config.toml
norm = "rmsnorm"
norm_place = "mix"
init_std_up = 0.0265
init_std_down = 0.00283
beta1 = 0.9
lr_head = 0.019
decay_fraction = 0.403
Each number is 500 + 50 x the weight over the matrix's rms, rounded and kept within 0 to 999. Layers, rows and columns count from 0. Numbers have three digits each.

# up: layer 5 MLP up, 640x160, rms 0.0847, rows 433-452, columns 0-159
# down: layer 5 MLP down (transposed), 640x160, rms 0.0711, rows 433-452, columns 0-159
up433:467456485561498476488504497535590469484482534511516518469532464506523437479515523421478463448515488441492495508528463485466492600488439503468459577487516483563500566579446500472406463524522548481507508453435476431512450550491496518461489512520468510521491486528472437479571550547404575567502490479427580467533541504496516513458559460509492503582522471508507420554488594461488577481496595542476538420468520449590454495427584511490501550545501502512421533517525478539505525511483510
down433:444498456591495402475508535458524528464525515448510427473396436508463539517465488543510513611514464474435481465580467453557558440495520479512476470438488495468485459526457532509463454473509546433473493457540561462544487484521542505581457484578526595517515495529499498428504567546512508507539570501508556489422465558460493582486523584532517498630490542416489484498463514488484548553470484468390552539450445480438522495522530536443593438495395427493453526470510474492439465599507478
up434:527497578539566455454494483529431504591511359488450486546473505488461472521441472485404468489532520492435502445508527557500589495442450479406378465421425455517538614563582479526428468502494566506522529507568554524491368460492440447597519502569555506521516478493420431476503522560470548441515460538461577479492480444543477409494554522509587497443334419427530568427439585524513554469419542573457545451451463529522558524565495458478522535508487476411540551525485506542524413527502558
down434:578553518605527545478449569571502487491516486549466480539425510440487564464559526534612592501532407603466515504534509466491450510528445510466498433513497392513505525470429527548447472424560511558484535500541646521521401564529533463539521465480428622472542482541580484472549481482462380341535446496466521513566569427539583520529496563520490544426492578500445476481533493487483409485463530412532516496374490497464548491454522464438522508518489453450496491462467433446488503574559494
up435:485455578519462568612498465532467472477457502529407505543494470469432560443452478554507554484508514507405557428522494493387475517566430546472489553468542477545425545495480470597523474491532431560483599452500388442533441477532463525510511559520408445515533415501546392547453480523574559450561542512490520520412365448512524442452579477422484549458466570425525520449491525577442474512513511502474497455419432441428570530532454509499475461491471511458421560516498442515505468518493596
down435:492486440562573508524420518526623502448540456557417516545583481536505466580476542574596541485509542577461494492474474523507520481519455544449462491473473464464488524415526544403523532494499502418545514449613504553503419457499531487398430506541487513408465566475450560444463555482565502475529563357431489455490473444517532532457502545581456479488509454466454533526567484472521523477498487405545500522485542424448461540527547432518511470487521553540447384470474437509504486467454538
up436:497508509526601601483516512394460586555527517495472518527538557419520534478473535528484516456574512499561501449501482577491561443428522529491496509529508417511437581604498510565500473458476549507527458502562519467478488385657511465506545513469537529558568458520496481579484513509547558580488491504551550509482527492483598504431507460528515467343474503421488541545432544400507575551495483533517513528415505469559445484541495506521475494531601446459535532449462473589532556425477489
down436:517534475447607538510471542378446580583524561503517506478503558521493500439524495540544503459543544478509514568467526537531443461517472498507544589555527461578510473475600493520434435464508474519445446482538457453538446508526544543451493532587527436498625417498473494532477476493563472445519575484582463538513458534532490472580534483516503552460447513503450505500449564590458469577538560519511529527439435500586490455489552612404504416465438492448552468509536504564472509588552459
up437:503474533521483502443487451565498566546453502462542545469437503479532592448538469497461522510448469442473558495533454497444525518447506505411569462485396481578470464531531512450549495464587499541556542487489455511415477523531485484516491523486536488581478548476432572540586428659481564429584515573415434574472560537510498510495542467514543481428555486530521581470417431514477527536535579546456462598487496529545490517506496565496497526523580445532429506498521467552495468476562498
down437:467493518542460580538479537474509510526540501539532429483502539476509534407522441507495459421496448442512501485464572552558464530496492503508546514547544489473519525528540478523535393509519540495465439555517451539529429496514515512380534458501484464451485579507479587463469417557543492553447469587446599479532493578556513510512513548490484568466453470523459524547531536487468446394507404454440490546456497520418541492490487431375493505475486563492538543503541539469528542432526530
up438:563463457382493470540476401572462518572444521541474480603437509466525541570396497535447466483469569484534476435467504527545459491440526441393504455399398466646530560518514531594432534550416461400488457497418505512419463443436529493541423518459445438508491436613438569513553460509465499473462499575442593503423571557570448487497467505493554494521508414476454503458510541492485585491443477542506357515480485490491564539505579475506437496470445551524551580569443502559510454502393442
down438:520540492475557534510505504488481524520537482434511442529481445591392575562436495493576446492417536481491473551414473606516459527506568486447475529467581438443426520485493530498509400444452514444538482467532571514495486495509539516514475468441544540582553510484490427480511472467573475523502451481557554482477578593469484504468509581467508488496503488478473540554525522508535477512498435488447544492413446471501537414464448504348527573535533479560606489453597469472472516491463445
up439:549515492617465496358476517491403541481500529508454547463481445515515469475540477477502455509553464557554513484592443446496514569521515465507441528540490500399497420582540469507499473397360490513502525540415450483378573526571504393486498543484444529550535460458461493427512481526458396509468500430459501517528499569600474476452473478546538428454452460460597571493564503538516467506510610520453549499414516519498443438522456435524542519552624527494516561451561437559563406507515523
down439:533528484601472513467492578422458543459505403497608510539488468470505541502518453536535535533476528551469509587658492486531516482565551567516497472528513501445561444568455415574554470613538492465482538551493475503476503494488558521499467473493461538523387564526489518535502494485581465457501506568474426463471462532516504456476483526500490498426556463557534537409515472474520509574507504513401546514492516541434493527512427481450464550585439532541542460548556486459495473470549522
up440:459490456511536474585549408459523489496523513543508626413491528513483513514406512500478503556496490474552517489511512411429562515473476549543451525556474552475483490567475557517480492557592493543562496452427456463529493351591415423401600471529406596521578457516448451548451488525416427508492527425459531453372533515531448416519505379479492493495542489525567499486536575475512484599428458525453488472539481472640465428521437497433493544540512537496467624409538507609456481498527508
down440:493496500522446464545550568542522504508494525540476511448473514550435478471464547536455495610541530530469509417539438439547532473488630517471543426423550446497397483507468463570492598548511414578524516548547520425441484452573454452507440526544471495514435590463472459553407516592458473538543426463514407481569515524515552513474460564516472517601505494543523458510585555497513432510437526502372550482643495516561447543579554569418517480475493519533548645543589506554483520572506469
up441:403518528561641466501419487480460455592558470422394504477515477475571475522464534433416520510505506479522559491515465420429605454493505440503408501512587509398433509594517446514500536514503570531477498509508424606459529499531549546519497564566501504426533497531512391447487569582514481562456573623485444509584502591455555441485478508503600498447470551463507535548470517455477555591431486546528489481523458495461533438487402440425517453516419576469447585498504489512402544467440498
down441:475466472534414463455457508485538518515453468457560514462468448485531493582442533492441612502501584442479504480469512545601553496528584534549534564579537499535460514548453448504535417588478504505492426414502491522467550538572465593482485452610489601541574502419536473472470597499542503493504509550488456435520480534433450502433515518569511536449475568486551543493551383499447540517485483612515439460711467618486480495478555489403497546587515470491490472459601482514476558481406601
up442:434470486450531479400502487446557406526472421481524545519550529444566440418526492523404437445579581447492476545431564498439590560559518467525515498500510531564547488509569489552427453565450513447481482548435420485495407481493499463450509536499504513495497397505445384473518496514495519481567445490517423553431499434615432495433505504629524404514525521499544496524444520495489543549554462523579524462512475443602559529548486497501575406511506526500464552522526480473550489392422453
down442:470500436503474609410504494517453516456471511394536535535465464453511425378539464583486463554499550485489497561554501508564577603464541488438508588541543501485467573486542466508429499503525530554460491502446493481379535508477532568570598549548467475510562444460501440536517473532400510510443449476508494475582542423497545494491509459473498419518462464505477464501470520489470484556436557548537501550508542462510529565514451481567501416468494561526464507617482437441625472435531413
up443:539449577555502509451522533436604513516455566534388409512449553477479487410542493553490586478446530556519484452553517500457633503526476397510465516453507409505455426485611464462444524504449516484538549505463369391429455466564505500542546573531457408452602541637441540432476552487510564492499519479452462506488467425495473393519474441500528396619498558394534499540583440443488527518477556500494504432443552564554549575519482521502427505569545488462422500492492559501554497479462566
down443:536502481547461603528623483594503438469422464476542538392521413514466432502562499470427497498478469530479530510556485552591458458535483453512376573374549377378540558459471536476508490572471515492493540489521401472482458514505502484519506502550550501510557447538550456516439514548473554522530441550516349509495441487465496444479498480485523480546414488521498510488532441441433499496461476536470394478444572529511547583544544514703476475453401463535536481497481555513593480421446453
up444:541461492507511480420447480514598576452455525487507498483500553510466575553508472441524508449475487504542471525427497490514497401503396484491492493594492503515601589521557527415423588478483452511540545578475439618574511485489566474463480566434453475494533570409453492555440528539512448548458580517547407577410472563490518484575657463444510509444494456431606514569571527496562476559467521544476520485548531467544515464557517426519526540502416551461461582542510508486551494537576432
down444:514426433498536547599508459515377530497434475487479511519532545572521508439481508475631469422579447477520509531413529478544520557506471446515545412508562554554536519545464491535374538526470458470492507530515504433593442455532447445493495479485493491495468510533538514560464569448517516461398472604407568485440532491526475470517540579467464499510509534484490455531426493530529517454535463473498504480437365576513472488453478520551488463499487500487549443506601490508470567603546427
up445:479461521494480500590474513518485579483591512555414559536447462496500595508483431502494447592514567575525486475525418516509588470445515500453501561528539495509461488573458436527511543496525461532544515487470543466502473472543521529486465524524434505489491466500580467513436507496489609543446457508470519537504596584496493571460444472570549445499530503525544546507476587440514450513546471548567480484504523475511465529461478552516579437506462479556481550546420500503463522581483512
down445:487568474471529456496491489526508511468500491518504502523486549431525583485487481514520483518487556504468478462528556511558407482548427496437538514619479491536524510487494604513514478542527494477481470523570437635511483482528470529462535502527612551447545548547511485518559401480479416488465542535522508449463588537455504508491483500499511527492502520610462488489470483504542533523493555539491499531527450469439514514583437490321449483522464597369488489585473460473496537472468498
up446:525448545450462418544547513572552554540569412481453584496476516459489505365489528487471517445468526504526521438508506408496524557452472453487530478473507607426510507439533567547529550507500513500475547572467535462510511501564532550488514538477437482573525407571502525561604486482514473544523469472498571537573440549554535523579522520485496448536455478483535486556499584461448495514490443507545513483497460512513497538541484495485486545482440505562507512488470484622538474476509587
down446:506520475493418470507458507506455480457523575498520524552489479515487578491559502474516516540536532496489500458529431522579487553486479458451631480446532490543464559527477679541525506508495448479518483458504581460450473533532475487502445509515515577533446452544571483451441505580563480514435486469446473494502474539431502486500498505539531479527518470614467571491531518458460520481493477498490465548476525568503502554496470570739512542515510493523461548495535486597562587486511459
up447:498529492502535468528516481459478484486516485487494509620470511566473433543501594509503471530534544460507484394473489508464547455480481445426351496478538474483554501451455470379529480359496481446452515527453406510518494447449468450538540565503498482495527506524417494471506519506421448593541487460445557529503530555518528525541491485461527502469503419529516536491455540504568545577450544483568499405513540506541486481465493605490468508504549444427443530481522487460547538520527468
down447:463494536484486488412488497498522458449500541479497503493534547567512459486549509492559510554485481502439485472607542449554582467579474494509457510488561420528572537478517448507589505478462522455439452544553496465509413562475514518500509468559503460486563492562465528474507530453540472469557473471398398492468418498567480521532565509551484525454521579445480503445502444533571554581443540497531550448473488511501506441533442582460515550496565558491492431510508574523505538495424497
up448:434470488458444515568426433519496465466501488502524522530532503476495508535568565468462480472428590444537483494442504479497577617491546502519560502514540572508488427498617540527440422478428574504406479456432490496491509423567533505507493500385472499532515476451465523497584468538485613518474497508465498480519533487503498429550548427475455502626481465478535574460458513524451636582563542520565480475535444570470533538525507500510504415489548528556488472482482508553648411508484442
down448:511581545465515475459595579449475508465478521471520381467524450497500535438449384460557487427544481521477529458569581467398397443573407459425457459378463403534456593491464467422579545563642451465522561511596462551560460583455487528443576466574465571508545515567524496556506573470509433445518549546551546568532505576526485618495470563530556482313488474474502547594569555543520387419456470482490482521400540451562486456462445505627546520440463552392539558414475521520389554622518514
up449:496455529477498545472447481446475507544487496453514539485491488494559502488498532499466472518473529428458543456529531518446551483505465456500433505532480507439507532520515389455502557513518456448519497516503440469504577449474525389511477543475458464448537529500561472557491554571510552487514419539472490551465510474546538428484471458456475493470492501453566527489497541516509527482540484534497472464530476473532446490542585466496524472556460460465431545432458549464526469403482530
down449:455483540488577487532467441501531527604508458527475484565494437430515517487526586479451493507465477498564482434502469448412496464492474470436533460492475536470499453580574494425443526473469557484508463528469444498480560461453507478559499502494518517478530530482454557525449465575445502556521516491459514520415542482531450526548535456479530487498440477442560545526456506500564521519534445578513518506432484430506430508480446535000486537506547490533486537479461517553502424497447527
up450:369487545491578601608506469458497485479419469461569452485503529498443473507405476577497539595510474406514529502475364471465498519440495468473438521489464448501569494431492575469503488509546588500536485487599466447530520487473543467473532551405456550488574472467425582464510457450521489539485458522555481429530505400469535447554462465491494470457373505486482565514503507440544538636493488581532545484482434534566537445452566452513533484488565518461489545473478517508461470528526501
down450:418495510474548549603510423473413504485419474466445568506418487474480444507413513466503456544478539436495478479429407525562547511407488475513517508515452460504524470470442470500502517524490478477448399479436496457558511368483434513550457594517493468448581406521532532543549460461407489577465495439505503530541390440454512455447426450469557573518489386416463559481465507549512488512509498489501499547627482448502525546490581513297529528556584558581467497544562454542481453494470471
up451:534410542533592506420552470482554448518419517491479467541563514494568499432576532459532554526514496536468446531552433422433527528506519460486427489469410471519528510470481504506388430412416417481433464474498501581444448481507514473452472583479558408514535499552557593462583491500428422482489486479484498505483498528527425553561483465465534492522521454501535528590431451502557531518501551494434434430432430435475532362438555397471528458549613428473491488450540558544530533445516535
down451:573551536530522637471469492456481447449510550537490478471483528490499491510511545465471497520455506503489562568559524476579524435544481380545478555514434385461555538521515539510503518482499433529508478481459446529558499564492423472552469460486434468479524450539523513457472534523471446442432505537503463630474516472485499532447545475514509457550478500464505479492491496447540508510496553519563564457602469366452461421449520439501514516480565502490478476526469604520511523497481577
up452:470507492463518488494391492481496590568504521444547444473444365517547548424472519563485394571516513495473548441518393497467441553479519416476543428467485572535582600477498532542477588445507522508468501481589522552507453521501506397543482583560505512510488522491533569466443551497459517469515478525472485497489488539456446511493528492501473486508531507483493568492462564538481554480552461489526496447503466489466514585544463509518524459509493483525458555445512375476529487519431499
down452:508512517478474449503452510478512527501533478519620465516486535483551558515466519486586418490517519555461496469507504504478470559493466537494537570534500531521457397526422474467507519478524477498580521578484500550484539464549515518537578516515491573516561596474501511420486449490498466566489433495471513475493553488496482488584540506484462520468576455568459492525568509564490474497507587454520585523475419467415431524526459458501509534559493523543524447473511506519560438505458542